config.yaml
activation: "tanh_gelu"
init_std_o: 0.0
init_std_up: 0.051
beta1: 0.95
schedule: "wsd"
decay_fraction: 0.758
final_lr_fraction: 0.1
batch_tokens: [8192, 16384, 32768]
Each number is 128 + 32 x the weight over its row's rms, rounded and kept within 0 to 255. Layers, rows and columns count from 0. Numbers have three digits each. The size before them is the row's rms in percent of the matrix's.

# q: layer 4 attention query, 64x96, rms 0.0847, rows 0-63, columns 48-95
# k: layer 4 attention key, 64x96, rms 0.0978, rows 0-63, columns 48-95
# v: layer 4 attention value, 64x96, rms 0.116, rows 0-63, columns 48-95
# o: layer 4 attention output (transposed), 64x96, rms 0.119, rows 0-63, columns 48-95
# up: layer 4 MLP up, 384x96, rms 0.149, rows 0, columns 48-95
q0 090:114165109103076101144113194148094103134119084105173140151138153078145124066088125116127143135141092123093175185116118115160148177142170108141125
k0 067:128168121194163119118119107183052113122154100143161159126132077168138138160110078106096144096151132111131088138134090088113124172100133219158172
q1 111:104146176160127110072179147070111171194070156149103152146079131123129176116126158117081091156098099123035186133109125160105133049148104100118099
k1 079:099136153124119109147089168110086150167120185129080109129165151106115118098114138133108118095167161118102136126147139161141127134139192139131065
q2 114:137182113063124158102177119140131171148139151042064100166140111086084124162090099119183158162141150121122147135164100144177128119088106109162107
k2 086:150140145138137114163093192113060091122099087119139135079086075151108132091181143149044155087133150098161165189156095099105153095141153147113168
q3 105:102174140138101131107174160068119168191101196091093132168157111084091138173079139095147143166151137072087162104137146178163175097093134114132100
k3 119:058149147130096167114129132084137144143138178121168130138131166088098149117047182082152112137128110081091115136149150124151126131135164120150126
q4 090:145099185125123154068108159165132114090162135114139112111083130114136172153102161132122178127136133126124121159130107162091077178126117161094144
k4 100:173108062110148080106182146156149162114144145111153105099119090134149140101092073146115161127112127154139104130114104156126171192085148128139077
q5 100:137135159060100121121091131116102184149138143165160132166121174050159142149054166087165129161189159085131128114121134161121141070136131140133108
k5 117:097184141101057143137118134071099165161106187133135139091134153091108117169098229095112170129146094114103154147144146112131159107109099133153163
q6 094:111115144141084139149102097161124092068149079144110102142117139158112144103133123133210147064077145160164105111114135094125180182142115141135168
k6 091:145166159131162143168108146105145143137164112148114134161141134135133129199094142091078108156113132096066136130109164175088152118187190149099121
q7 097:110139164088178119151173156108129111153151199174067118153175164161136158157054172107149095154142119091065125111148164153118120081135108100116141
k7 123:065173122092062155139110095059124137164089145115183132140146117099169102156088154019126151145133154108096177123131168090181139120100131144104072
q8 103:093159120093126102083116162090122154206106090137152123096151127103176113104043145140098106157175120090106185104149159182136101069117089150106083
k8 126:109205124144089137084074148068095170156112119119146133126164153101091174150116190032106119139131076132101132153138144136129169107112156128099125
q9 099:068150126140126137111090136119088152170068108109096130205106133116106104126101137116189174149211158108111125139111150141129147154138150105153129
k9 098:128098108107145166142142120209138111078160083125108146142102081158133149161115079146162070121071144137160129119116096123097157136093096142197122
q10 100:024154154092100134078124123081113154190057169129134140128133141129096113146087179112175138175127132094071134103081153155150158095112185112148129
k10 193:116191144095094110128085136044112161170123120153109151122180156090139085147099187033071126167147134109094149111132162140134141089123144118140114
q11 115:147148110143114125093144120086194182189059182084183174161193192091142136171103154086177080148148111130081155086133108163124124067112143128138124
k11 115:157088137187162113122162104183127102074127111130104120120030101164137158106170047184122163137088163114161154074106096100108115160124134112117139
q12 118:109121087174119107146134144142124095132130080112159090116073127138147132150187084184134096122092159217185095180110096124150097181128130135103147
k12 103:089159141129104123098122079101140150146137161116117128107142172056109148136090176126133132148136118075111187090197157086107161090112109148138106
q13 094:162104103141137110152104125162165144085154089129194219103155136086149137097143112104127109103160131149155124096088125117133134167180141096208130
k13 123:084161174099075147091129165055103141147123172138108138109191168094069125156097181060117136194123105082108157121108175173130132107104138106135063
q14 096:173088100090145093125150173147123137105155118140188083164086169106116116100217135179140091138165141117102104163108144105102131168133098089080132
k14 083:084169154142098188183076055094095136111062125146155192171130144088168173161102144072120189161121112089069134114141138140150137116140179117182083
q15 101:137140117150155168099179041166140108094124089175092116140149173131135128130205146164116091124114065136138163093142122139067093127097099148107122
k15 109:101112168096119116117107112067116132141111170121136184090125152124140166149084190042144060164107153123122143083091167114152118123108154143118114
q16 110:126119126189166194119129065145169117109141104076118161121131098145103136146126153156152109121113118155091139151164103061147156153109156152098184
k16 103:090181159093059133143092179094160130129115129186170152125134135127080089125125154051130110161149102099125121099160133117106149124091129134154090
q17 095:121134145098107114105136137135081131150104141150053134057189170089070097163059174126165138121098182106087116135125085188097121109074117126099103
k17 096:173121112120133070184128163166116101077141089123073109119153085104139131086142109192142100136129083167172117149117121088163179176117108103135146
q18 097:152140145101099097187144151149118126079129123155139091110092112111124114109138080123140111159127143067121070116116124194101174098128130158118130
k18 083:130134129156096155168151174116136143089118116080120085110152141106148135110094130125163140110139085112108154116052102084204154136143179186158112
q19 102:131068120136101084189118125167117126073123066163164110120127118122126161097116154127117143085124139112146137173188096110096123173081154126104200
k19 102:065148137115079128157066119066127146144093111130142133119094150133145120137081184081138158156155138093090119128135160154152140113114147082140160
q20 092:111090137111138127188167136159089137130076128132117123141167164154097104142123039118102148173094103130198160100137147082070143114144154096109166
k20 081:105129102189107121104075138099113133169124134126162164116130119159122140124143148137043142112164206090112134127182138094242130115112104130173111
q21 095:122121061084095112200087132115100135080184134114166118137098136168126055141134126137117105116073125169147104120151099155169158149150102179045114
k21 086:122158106148171113136077176158122085179132162155118169139157135141110125129140166005150165133124101086153167134153104117179126119147083095133161
q22 095:171072157170159080100105151111122148103114072128103150104082162158170128152194110124087053129076180139129111131116090091148157129091112132143156
k22 082:082178126045136132142112113108154125169175124141113095120145188055092187084091151094168170115162179160088170146095106094098106078074141098096193
q23 098:106085127148096149147139117134135119162115078128160035105117109088078130156168091090202168153100116108125123114121146126128067154128146134120177
k23 088:125111135157170151149068168164079140113138058145059135140122141122182119126131131167105042126154131137134108093124087098133170115099118113137135
q24 096:183133092070095202120120178144156116129120138113136080136140158102075162099164114145130124123189186113194136152106224093167125099085155155153119
k24 082:091110119147143168003143091134152120162144138138149153064129130117179085153104173134125110122057083090079155112082078143140126132128094110130101
q25 087:083122126140133083130127137184122104118159115091151156097166185138089117125088141179181133118104171123091144134084094135124124173051132110166086
k25 077:162077145045075182124138117133079154118095083162079079104096134152135150136145108133114147140192093124163141105121112118158110129138141056136143
q26 090:172101043187159137189072151122190094140084076115138183063056156147127120106129117106105183125109134120112112133104105105105105120140133179155078
k26 076:157164123141097089106145150098070155177183052150123090166127081077116096070179147101114188098072120159156156155131147101117135164142188073093162
q27 091:124095139098138120194113137185124122069096084113144110102161128152169034113100128169135125119128138117133088165158180093167054099149167137162110
k27 084:148166163151091184090139082109121115072135122090134141117188126147097143181083136101139057143111147137131063091152154126178077088142126106135172
q28 092:166098169139129113144104144094126108124077155106105096188150155102127155142117099102106118112122125138167181223134164148198188127155075118134150
k28 078:157083145133106117158101131150084165112166121098136094132125163158136115109114085122141105139120179078038149125114103177137121108120162137114159
q29 104:177113103109149132101099075159136074097113131132129116129108108129126107166171098160115192108166123141134048149155076086108105189183066128112131
k29 125:085188133132039137138101132066101176131142171136104139134147150113125085152097176034112121146124147135070163117136167162168147107137120078137136
q30 093:097107115098100132155152136105201123180072116110113162149152130091170165104090142153180078157116091131130137109099166159059154145132097162166129
k30 092:157072119166161088142190111163122124078159079106114126123113107153080097158147104188180172064171121096132103090117069142140121141173115105102101
q31 096:165078144178126113119118121127136062143118109100092099176163082094098159100116146166127098141153085148129141115137169086144180097081122093110096
k31 088:136162171054138089065096101093112137153114185130118122101090114160122114132120199053120129175148129153091087058114130092138111113126182137168123
v0 099:103108166116120151124122186110095126165143109141080108110111142144209188115114129154133101183178142107144126142119144070159139137115117156114105
o0 104:098132135168138178106112164073140140139159114094135124128101114149163105128118117129136156114146136110166114129104081136145156158144030119135143
v1 099:111135120124135118146108161143164112119141169076105150186106067122149079109133144162185191156135067164091090103096132188124170139125141182194146
o1 098:101138102105196145132078117132106083098134120138131150115093144104165130129176102164177097137097103149163143183131176127166142126112113133168117
v2 102:104105096107125090111166110125138152141116168170137094216079077136135089124102134145145097123136089188115110142163135154122098088140138162131056
o2 101:079116160053178137129101081154133154099177079154147131175133113175161074099083099155136119152103129043144094129122153112095137092148147135115064
v3 111:120099132156154140070129110136105126123152146161116162054110162084158159172127149144145131113103164115090083123118141171111101137085091151155165
o3 107:169164130137139153155147119131136103162200142176102129065098098102156103131117142141111128165081141144149070090060099111106132161142085190159162
v4 105:039159098155144139129144137123131130134125079070128124123146119083158133130098104147128147138077196115097121159154150138107147112028167163198144
o4 099:119135043166152159148170190100136146190107109117113123138123135080100125147111065171116107154117156163144114124188149142143127056149084168089098
v5 103:107136181167075104172166125144096106157130145118109098085189162161123112125127109166124117135150105150098150057176103166161097103117143165182113
o5 104:161116110125147084116151119161081153178128089116126103081143183151157115070115110127164127120157110150116151070118098165176088148063088163156166
v6 103:086154091081113149089119097158079160102123122165146112130139110112123084150119151130088183141070185154096087134115145044122148187088135160205075
o6 096:143127074135124113131105142132181140146131147155167170176104115138105150100189114158116101183092146137136158092149107113113166134152102106151094
v7 089:172147158152121137162147163110046129146176195126157111178156114139153105132127117100107099162077145130126120112094141156088125107118083101128207
o7 095:165155133175163122185160202209091126160144135126133111140144137124119145145140139101145112127119133098099112128090109115110158115133142114162109
v8 106:199169101169159137183132109130159075135130108108101095159177102145104139129084131115085114137080164145087142141136149144118138184148145115123124
o8 106:134145128154135112165115136161120154196065158139107117147156071138069157093134102117056156131081142143133097136159134160180115096143151175133145
v9 106:083108072107093107075102210143169160165075149056137111188103153097086144110082140143161136155093184149083139147130113174178113178129108062148118
o9 096:074098157152171083156138131137143114104142159016158135126138086096111049127176131175116083148152145202186084116114124123087089116100089155114120
v10 119:200152138159119084128174149140087117130194118148130139154140080115144156114158120118111128124124167110113133122184127121085100097204193094116148
o10 104:164103133105137105093136129169161172133121138130083130162134135136141139151133113093135149121155096097104168224135120156134094113171114077159140
v11 100:107140135159083133087151122146086145087126087065076101141150130199130146109133126118143135124185090145115143133097097143076072140148097159134145
o11 097:103145110158111162174151117123181154125133170077092162104115151142093051121099100170074100121118123124130174126110092128077123119142192167082137
v12 103:127099177129125124097086154127138110125081105082069120151115086151067094123144118094143135151133136102127170115098118179113098100139167082143117
o12 102:141090177164142091109160165085150125091129170085086157100120098194150201107132108151102092072137158099139195116140123181114074073165171118147135
v13 105:108103133069154138105096150146113116125179144097063171148116160171180148111146143131104106082162103184111107097115201183151071125156184150207146
o13 110:159131191121155128145103145142154069142189201179087125154085102103167076148130153114153082145134072147112058106170164086140075101148111143179155
v14 104:108135105118139106169177083100088125112138152105154138132121061110154115099122108150147146098081199106104140137188155108070163133106179054096122
o14 104:139110092087165085158167154164117192134099044178107161158180153067134193115067069119121115127118152135118083132161186140117107154135159104105106
v15 118:090131059131095141146110135123096111111140092068169141090141126104087116163124158124100172143110193151114124104071122136154170195045055146066187
o15 102:159114097210166132170172117092101116158097154121094133170204211140079117150154135163151100110116099116087117113113095114099178128117136112125089
v16 107:146112120115134141135177098086199142126093114152114142160084138120118154159125137117084221177078129155108144193108105134084160149117093186084120
o16 110:094153133156082154145147142098079121113100107137123115130135144116087096159113147149111115188078166107161124158123119132098169218056210145066144
v17 091:208157125097150148161079111125107134159119106101134110136174106097178130140125139146154143146124167076169142088114140194087138122141110100119021
o17 094:198120100111131148116162128149131141133116128082075151065128089130122162171117120126153182134130157070170098117176073140143189110047119161092114
v18 095:116138171122175129144134119145160149116187132119226096082110109099162151114137095153164145089148122110153167095169085088147137091059163131173130
o18 094:130105089065138098065151077150159109096165152160101152111134148109174158090171083077141169089134140133102115129104139146125152099063074135123116
v19 090:120160087084119153143086136136099080126179114089147092186139064165155070139133133109126143091118166122130162136128134105151131094139100149090136
o19 093:147170085140120101113094135151124067125117174106120113146135091179105111119139135110140156117145135098151145119140138172145155059126186127189077
v20 109:130128120117132146098168144123175132103132075174123145102076117072116110097108136111140123210096122151143144124151066114065159136069113069054109
o20 108:097132117144105093179165177103146177130076106156186107078145112160103081150146126139137120135086154092091157135127147101129203124127113084047148
v21 092:158095156035175159091166125132091151145111092131147150079124172147138110138142116106100072113184155168090100131146157130153132138185071093156105
o21 092:192144171096083125071066155189130165168137157116191106150078123096149134134089175170067117122195176108148140117149137156128166103089124152063122
v22 097:151122090130198096102092147126119153122096122171166164144112109098139104096121137163076137112096082164137111116164110115094093107105124177062129
o22 095:115150138141109142117110102102098079085144148218097103172168140127119081102116123128093139158128131089195092134183144107087168126124099110115147
v23 099:100078028097101076142107109143105105130142154143115184154091120058162126128140124130176166161130123177099133193093106104123136136176184123118164
o23 097:078127178102188169177063116133152074095166135097156184135127118136124079122138143113192175126113120121112110135146148090147118169133138086104114
v24 107:089115125115101135089165080120118124131088071156109119111122130081132168129117109109137198131126170160099112091085179117129151165100066150137141
o24 098:117144075119082097079146136148147154120108161098141102175061176110161178131105153157104125179123144160139120137118083045111220152120098160115110
v25 101:156127140143117154094157091134133104136092138067144141156139031133149123161131114111145062159084088064154168140128121201147156126188202135135140
o25 096:137142139118167112103080103108136115140111161109131123124125118136120160155123143138139138155099127085191145095144116134178121137124213070106141
v26 112:177153136141100158177111163133109133172122172108136164128143120145140146152122131119136120106160135081139071108054151060156129096074108182195118
o26 103:162158067124070127093146113109135158146128113088130162169134105156127125153147147100189095110117165138143121101087100118166114087171116100143090
v27 094:184121115142171097100147122106126183080145096158096137076102108130158154105093104135120140148134182151105165163121171092130116085093113131094126
o27 090:160169078130114157103142152106134174133097082158070122116112143107135084119077127208087117104162156065148106130134178110136129153117089164123136
v28 118:162141099085110167132113110103125153159099111143142092155108131089104172138176159119056130134088129143110138099105123092171182158128112076100142
o28 115:142132104144121115116124151101067164082144107098105142217099100100116227138186168167103136129109174135113160161109197118121145141114115086089104
v29 109:099145124168097128164089117136049166109166131115143149175109128106106138149128133108095037169161136190112114134119148103089124136149182054099129
o29 111:116148154147089078201124146154167145150176153131128139156194122140124167156157095152139118130120158142099139106124110188079127107126069130137126
v30 091:090154108138090149116142089134107153095082134076161217136084129119147161131152132106110150163083116144129132159102111137082188149131103151125135
o30 086:110139114161094120173155137117129144166061140052192091181103136110126131118106104181168154147099113127161151114133123125107175180087185108115098
v31 111:136096170144131141092142107114142084140181153183123202085178184072153172125136150151081177089131125114102144114101119117156100137096060132170134
o31 102:172136172145102152122155147071130154122145111100128154050130155105136172111122174130104126141091133138106152118141126122151116198091042153147143
q32 102:120163158172156107134125154099089126183077118155143097071105101136067100093151142067035096129125147122064116150073139098128138142084155143090111
k32 063:112170093151102116123070189113064130073161136082161216149173102123096139112138120159171159131146166110148099126217080152142181126104090178139166
q33 104:123145134119178157082168103152127137181055124133141124087080116105108081177174142097107138103086099163080141111096139131184073140155134133103079
k33 099:095145158076126082162144161101157121172177133160113143097210113112119130104143146112066116131136181087127108101176145195115211112142142136103069
q34 096:139095148170179101178130134152150117110114117112125077114115119166115111123186149126136094132083088131167130166123118102040091120222105120088200
k34 089:145077135081164170097133108177116142126174131114129141122139147110162141161139092106133062106092146069112147158144171107168086130107202093113109
q35 105:130125102092125139167088099178151123107183093066137119114091164131163169149094104152207129141141117118203113188177088123097095149132112134159189
k35 089:177125054149123190111131090169144115078124137117094163178051139137140153175127091178187138142107087134153121142081092063116111145128084164144162
q36 088:144155108207162106190113160159110080135118154088168087146175094136095083164113115122152089145108096159136093105149092129156129090164154120173061
k36 100:153123130066160189137151127171152172125113122127106139152127157155141108151160108143136128148109083122122120168118123098141048169120163107105188
q37 113:164096112182140139165124095166147112129162093096143100143158112120119163119103114174169113127075127139208108135117081092111135178170102192164179
k37 095:145075149118155105134122106216094099100150165145124166099130126172128156182154084144163096094157165066161125197158141097092053089110132099154147
q38 116:125096111164156104144112099165103119058165115075108206117082096121129181169171127132159143113110090118190108174084100100143118176130078160146211
k38 094:168089123131144133173134115157133164034130125172090063137041108175146171099150091147146097124157142139096114151136092140143061084152166140122103
q39 101:095140134099082119139135138168106121123109192095168152114138130084119128171049158092184154185121107119082108129128102176159122160151152087129140
k39 110:117163119093109136203111155021143143137133161120099078159192117109102108130115182059088117146153127158154112111131135102133208146149123110129076
q40 113:175148127154137141134147099121131169125114151123148142121085057093127136183203087133118133118071152078156089137106112114168128194143106167117152
k40 155:117059128147149105143136082219115123104133105126117141113099101141164123151207094206190155132108151111164121153118147170108087178135103100100165
q41 112:086133151128121117138096105163222126121135112094123124095128101130130148146121147151193145104122106080174062162140095080214158168152080131127194
k41 090:134163161079080153130122208123145131123132141172072124171168163173146136131077134036118144142101104116065149129145114149136090111105153074143149
q42 092:116093102161164107175110069209170081069137121115102113105135117172176157111142070181152143102119105151179087133108100078084125134166126157166162
k42 208:172065109144182103115157111219144105055158110121131137107093093150135120096173055231156130114127156144151105133122134158124097158154148127125158
q43 122:161093150157094076125097097177137135071137130147134128128088104135126172148202131180127116115092122130215087163091137094135110160144078161143181
k43 117:114179126074099123103110158052160113187116115100172132142180138084124139137091202070090121128134099106140157099173162136152218112135142111171124
q44 103:113150157102136174094198084140188142122097091121140101181090149098119163132152131123067175135101141173088140067179119121099156129096175142140120
k44 083:100136083106074111137103084097197144161104116147172098114175084150096139134109105168153114114110176141153147169127130175087166113130130141145134
q45 099:110088135076106105122148113093114104095103135156082085092130113119085167126183155120134189100132110134118172172089125091157154103095097146161079
k45 084:157137092135157119097094166149125086114137136068090181102117138194133160141081110127115074129107162133155125157066123114081197131108130127130169
q46 104:135098134091163142099130110118149161150170144174166152082124145106093137068087162152095152139102160128107113133086185134184145186085129139122074
k46 097:162112099076111115164169038180116119119134093153114151159079116198126119151112108171169104117156158136149086136092120147197126145134154125169209
q47 096:140157094215187114145168131116101115150096102094106167082113112164147079141111114139113117116097118139123181116161152118191139127096146163179090
k47 093:130111145160117126154116120131155164074137104144103141097066100127089088140164104210142082134161155133158084145100125124136072143115099130094216
q48 112:164101144186135100131148106150169128156185113069138114109123137234142139106179107128176052134154122108138126117171112151151094098159125122183119
k48 104:104122155121111091088135149045111174164146097121107132146153170046112072104072186083117168130139113179073131098072116173147165085135150163137116
q49 098:130134153126109138139129133087142105124094098153128209160108202154172193126103143138138079161127109108120154103153166177136194048098105097161140
k49 087:170107160154194125110124139114098104086135147153132144113110132184148107143226072151133110081134126123155063161163091164132081105171124153133149
q50 090:070109138146101173068107114115102170100075126129122146130100065098151143116163126109125116165121138083172106149048188099139084156160115185150142
k50 075:135154115125126114161100084111128106182157193098127154128149174112166097155128111094130147154113127127077164088164124120177096146115127123110201
q51 091:147066114127153173206174136154078116089136116119161115111151103174087177054108101130086147147086106138129166182149143110129142097156147134112122
k51 081:094125183122093066062107109104130146126204136127151104114087168161191136100110162147110139122091160089130155110101121108147204176118137079125108
q52 094:128142114140082152125136106119110191175073124063137182116163092109169100123116112114107075113116149135132124167084146174121150071171106124080088
k52 081:126138085124065145075132152115046117131147143156127133146047051078118142137156145131135136112092166150099135106145100099077126127078119138069115
q53 095:078136160133073163147170138076170110196123161110110171114194084153064114123079165101100081130164148116123121110164121063099141143156171131096104
k53 084:183111146186107110091126186191105096150120156139077107151109108108123133154151103204157167128102102138121201138097109140163115115142146092137175
q54 092:107131130105090142136108132115126125115148144151150085115118155063138144163179100111160132140168141139109124131134156120180156136058143066137143
k54 084:160096114140198117156139171220157140149114124064086101153064167129118161189128122124114080074111083104170117159140157156127164081141059123161133
q55 092:123134152103118086110184102114110118052115127172117164025100105165118143121136090129139138096093100123132105139194162163107099136088151171111157
k55 077:145097109075092147097125190092180163151125078106170172090126145140111150100084154166065165124132180097129131161164109154097154088166174104131109
q56 093:130161049136131168146116111160155118087094085153075150125107128114153136118111147131167093142091145138128143173094128174104075140166121163071151
k56 080:110132162081132183172109153088105070174095095163179124104141177106124122163099134145093141125135140064088163104080113043183085176123152109098125
q57 102:168143144112110108155126124130123146112101061140089143128085152116142061154098143136110165119217134133163135181178109106143133149133074182158150
k57 084:126151174084126165131156086130102166197131192116120154059159160137062083138131147098105093120114099121142151080121119109135117137134150140177090
q58 101:071083117134128141120099062140116096054119077205150129129139111128157188131123167093113125077181184148089104179128162103141138173112140102122130
k58 091:136163106088136125122125150117160075149136171129179106127174140108118161127041110182158156106144105121129068147122104120152217189071153129104131
q59 100:092126128116100147153097173107110172131068100078139089099089165134119143054097171132128162145100154104126109145113113162160122140058129131122100
k59 100:187102144165190152100095081197134089101147131100151160120087096125152100117140081158191118107151141097106092154136059078128071149192159072112172
q60 098:106136088143139134142079147137205085150120162074126107092148099107109189157084130141168130109077108151116160136107115149072148154150142160116146
k60 087:120177125093140147115074180122045135143161141170172153162108107112132094144132148089156139188126087085130107166128132134177081087094120093120118
q61 098:138213150141067176150125168134160153102113092128111159101156162143172088129155150061131137125088137119081140115117152132181137150127109128133088
k61 090:132077105125185180123164151114116105122095132053150115126108152129105172171092065103161110132121125140119159167134068120170091146127102079145157
q62 100:110116065222123115140161185120127118096162149108173110148096119206150154113142069144126070115116161152166101061149095085114143125123146096107120
k62 092:061164160094066051192085125078169083139101118154136151165117113107116114126154196110141138162103093151075115124192162151170190138135145145107095
q63 100:184097112158106178055145102127123135108092139096102085194135159151121134146082162141140103146170072109154127203147155118081163183097091125128189
k63 085:159110113108198127141120143167113119121129149129149136116186117093148158175193092124093106133062127159123136142126137162186139164208183105040137
v32 108:152142144138169155140154125123107136157081148150121123126139165176115114143127094102151113107099121147151095139103112099111106156122077152153134
o32 115:129148106124121097152170121158140101216127124097131084196170154153081111131095093117153075156128119130114132118169121100119119085168135107171124
v33 093:134132169139118099183183109102143134131104117112171071150166109173113135136132108127125103093113070082140104078111180119084180129165168145120153
o33 102:139174131106149084125056134129186094148162117180148129123125109115153091116151134105152155134122125115116145143099175149086191122075114092131133
v34 091:191148157134125103062169102125191104152047073159081100113128107160080091095130142114133100112192068124146062125152055130094123092119174153146128
o34 091:133123115145147174156119104123159159185155148135156093113163110149084059186088101157147148144158079177147099098157098088050135118088121132149121
v35 100:111155148146102119110127135124146130096153130128132078065104108127158060071129113120134175156204123087123171151126175096145160137082094140166095
o35 099:107152085153128172127142091132113084134075137163129089111091130132096139171089151055066134158134125133134064082162074164105155198165134114126148
v36 101:193125111123108169094191111145182092127174115146136094133120108130078095143118143114095188112151093186115194084139102097142112120068184145126073
o36 105:154165099145109160121179111107170109165125167149101084135137115129146087132102113095116118176141119156167089174133123139113154174115128156110123
v37 099:131093144162113125128111090117137082133161129176117167117150141078156179159135120134221181123102144151125194130088144156142140153141069063046179
o37 106:144182109089143186102109129113051157136140123110087171151096182072188155117121140074169130139121158118076150137106121082134104163094081100122138
v38 111:186139074161129119047140135125141151136107147125158135184110175119143182120146119134074116145198094113149182177129109141118138129117140132114164
o38 113:107110116174119115163187142123131178183094139141089112128164096162115108183104087161182133106113135187123158104115134192084100088142142116095159
v39 094:165122124143111116219166149128111106149186156132157136090124109132142199098128108129136142103202107135081151130168095131143121121091177068183142
o39 092:125072060156141132179121135043142135091136146112158146113122154131107158170175120162086113149089149176083177147127064088118160204175097111142134
v40 084:167126129140134148084103070127098125087118081144069195147130134139148106124149135154124154170123167099146121140111159164196127156070128177148193
o40 086:102086131130088113155159111119118190112060071164177119152164122111132135169117144143191157140126115091112160139162118131182138159081172094121126
v41 103:111131152169076106114170121122199157113158090113107124128071146134158133102101123145112163187122159146077114090079170168090132140114169103107038
o41 103:100129136169120128137166112128125164153078124103129150129088122100077130157071146172139107182159130125106061137181156206129079114139147134133172
v42 087:107111048150111121084075161134040162135089128153154130139106146073142136162094145124119113156093107116111171142124116142135109140124124145107101
o42 094:100136110151165102160130105131106130209142143079133137117071142136160132151091163123160114133130091158151118097161129149181072091117090103078146
v43 087:156147126093114109167118142112152129139164095173136127150130087150115149123153119122078102125148114161132182161068123099169121144203157115126081
o43 087:099161050082111158139150115154093103120127077136139072105187131157156117156166144103052131137098145103158127082099157138113110171148090157127109
v44 102:114157170144134115137075196137160122146091086157131092195074142122065134098139128126136110157125092090178129122194129139139122110190195069181113
o44 109:116127145172155151102155153079161150165112123096186144144176095145100145150107175217109120076090170114166130076095118115172111076134090127132069
v45 088:158112206152113123121180072172145105126244160128105097099163099137126143163092137138170142094123105132154119099071149099103183153161149107127144
o45 098:188190120114114089085120165077124148151136125113151108178134110109087105139219163079081158140136148178132156119127171122132187097114164128163066
v46 094:166143117073137130134168118108141131119066122104132126167091072128133130153173140110099136166067160143152164156069172120122144144179079084129167
o46 093:107083124100133129216126144134086102116146076092146164170207118147167151097175076102167123085146108137118164144123183211107064087146119192169134
v47 097:117111132079145159099104158133062090131179146161137165160108125090087161153117108105152151116139199105084111129139146166146052103121141093100165
o47 099:118095142121147082099113174067122109086173140107188170189145105117151166128169176160186144116132118127086123168150103132164159170121163061102141
v48 087:137110090156142106094117158134086176154102155155111140058121140128081084148118131121130129134132111116114119154114161144105085126119071135185146
o48 089:091107146113174080107181130100086155113183150062110108083135173140072179098140127121161123145138142117144072137141115143150079143086141088118133
v49 080:117131143159150141112156107131132116136130095118117084068123113115180170100176119116100120140116160079110206088132058146142127158131127113110095
o49 090:070108120173186109131114094112068186147150071179097131116089175163172139112108159157108133124117112112102107124197134115091162112097167143139152
v50 098:075130110079110119109153137108125142104194110091163159180092061129124110123158089126095106126170163148147175188121141156166138143093137038087177
o50 097:070167136116073175096162105141068115092115110135113113126166106158133120103131178147134125089101129153136152148149113137118150134123107171197154
v51 115:111109150051142141121082116129059096103169103145129159143166086115118116115129128111125132145126112149157135171125151124073123094176098133119139
o51 116:113117100092088149118127102141119106113131169156153136151134046190095116166153109113189140135086129117172117069099108081121150149141143155167071
v52 091:165094157100109107102136153108123066096151136162191168047122083148167160135139157122117190109110157162141188128082131104151151081133138189102125
o52 087:085141165159120169167120090136100083132139179145115110139134112099113176165121173101118137134098087125168137073121134101092136173149139161122140
v53 104:056146113198199161154170107105148110129114104120149076112137092138126047148119114134189101139060097101152149131138084118098125154108130105126129
o53 103:148144162098094074064079090100127106142141054165109147142127153136134167139088098104132163111136100148092145154213106108141128095113197118156068
v54 077:176132163171078127115124124119103135149113156087085165136126051126154137155125104126169149157079109115108135165132152088128076105120128105103144
o54 086:101113133135060145131150115156105173151175173152110117145110136071101071204153117169163123115132180144131036154186197052140068151108129136139137
v55 087:170143170087113106113111081126138110150109128134114086092131173140131141155095092116134152159117127061086121163110154132127166115144111124150142
o55 101:120173096112147139160075166146136120185130109134150081171123119130078073171126149096133137156123124129098056128095142145130185088122116135081090
v56 091:097101166160118126127166082118145061109082151088107158120119085133132079170124102129151124136107059150132134123079067174193129189171153135129105
o56 089:118144123109188137115129162116173105069150085187071133124147126074087145159129150081165130077160089133094078144141134080135118119140126098121135
v57 096:158090127087084132162149096114185147131082131141137141051160095073120136184123121132134105141123180080180085112062163115100109114168115111091133
o57 098:160122171050181116142066134177127097118197134107127128148122110083173164086148128131155127158137110124142129113128145181119087131175160083186127
v58 104:154082115141127153115153036133030142124159173161125194154136110132183066180126095133132114157108156079168132137143119126113080103101099147125172
o58 107:068089143130110130090146094172113148118202171161084088141138133096140101148135150127175164138173145120145105116144133142112045133149133078135187
v59 076:124128126122153124126082079129095127094144148107131117109126170100083113163108137132132140180153176158135155137096181074224126122123141112138175
o59 072:136141146125157122107110108120088142165101112156074106104113142112178129211176089109147144154069091078134170089127120178146109156119138107126139
v60 102:145096200122121173116148073127119089119163112223110162080140114178104066169131099121165107086088160151139123113116174069107189107156145139101088
o60 106:149147128088103107133085102163103084112117156112150111205093106120085131135180146151097101169113166105159138109134191097123179169157095140171076
v61 118:163129123090158101105122161128255101153167107121149125090122165117123185154141150113129194082066163122140124111138193127125150084131211168082101
o61 115:185123138165178115149071142114094125165133116120155131103130154121133191094132159158094128168125120139107179130021155118112165178118138112106122
v62 094:120120163107105112117120091120121053112135108116137155130148133115107111146092123101161199171097125152163143072087117131079110106108086080154143
o62 099:134117119149110136169045144088136049147143199145137184157140122124089090205108140148188172134128130118196069106131109080139146114122191122143118
v63 117:112137103151112114134100232113138152146106089159147132187098164040104186065118132162138131120097133135097167118153163140147076140122122151134159
o63 119:078130105147116195183172137100118151140128080071144165149128142154096171046112096184161102125107157136138154125102117130101117114105119170061104
up0 100:139120120128184126122097146124216088137149134199113093144098111080185155169145128151137169157142113049150090132159134121097097100102136099125107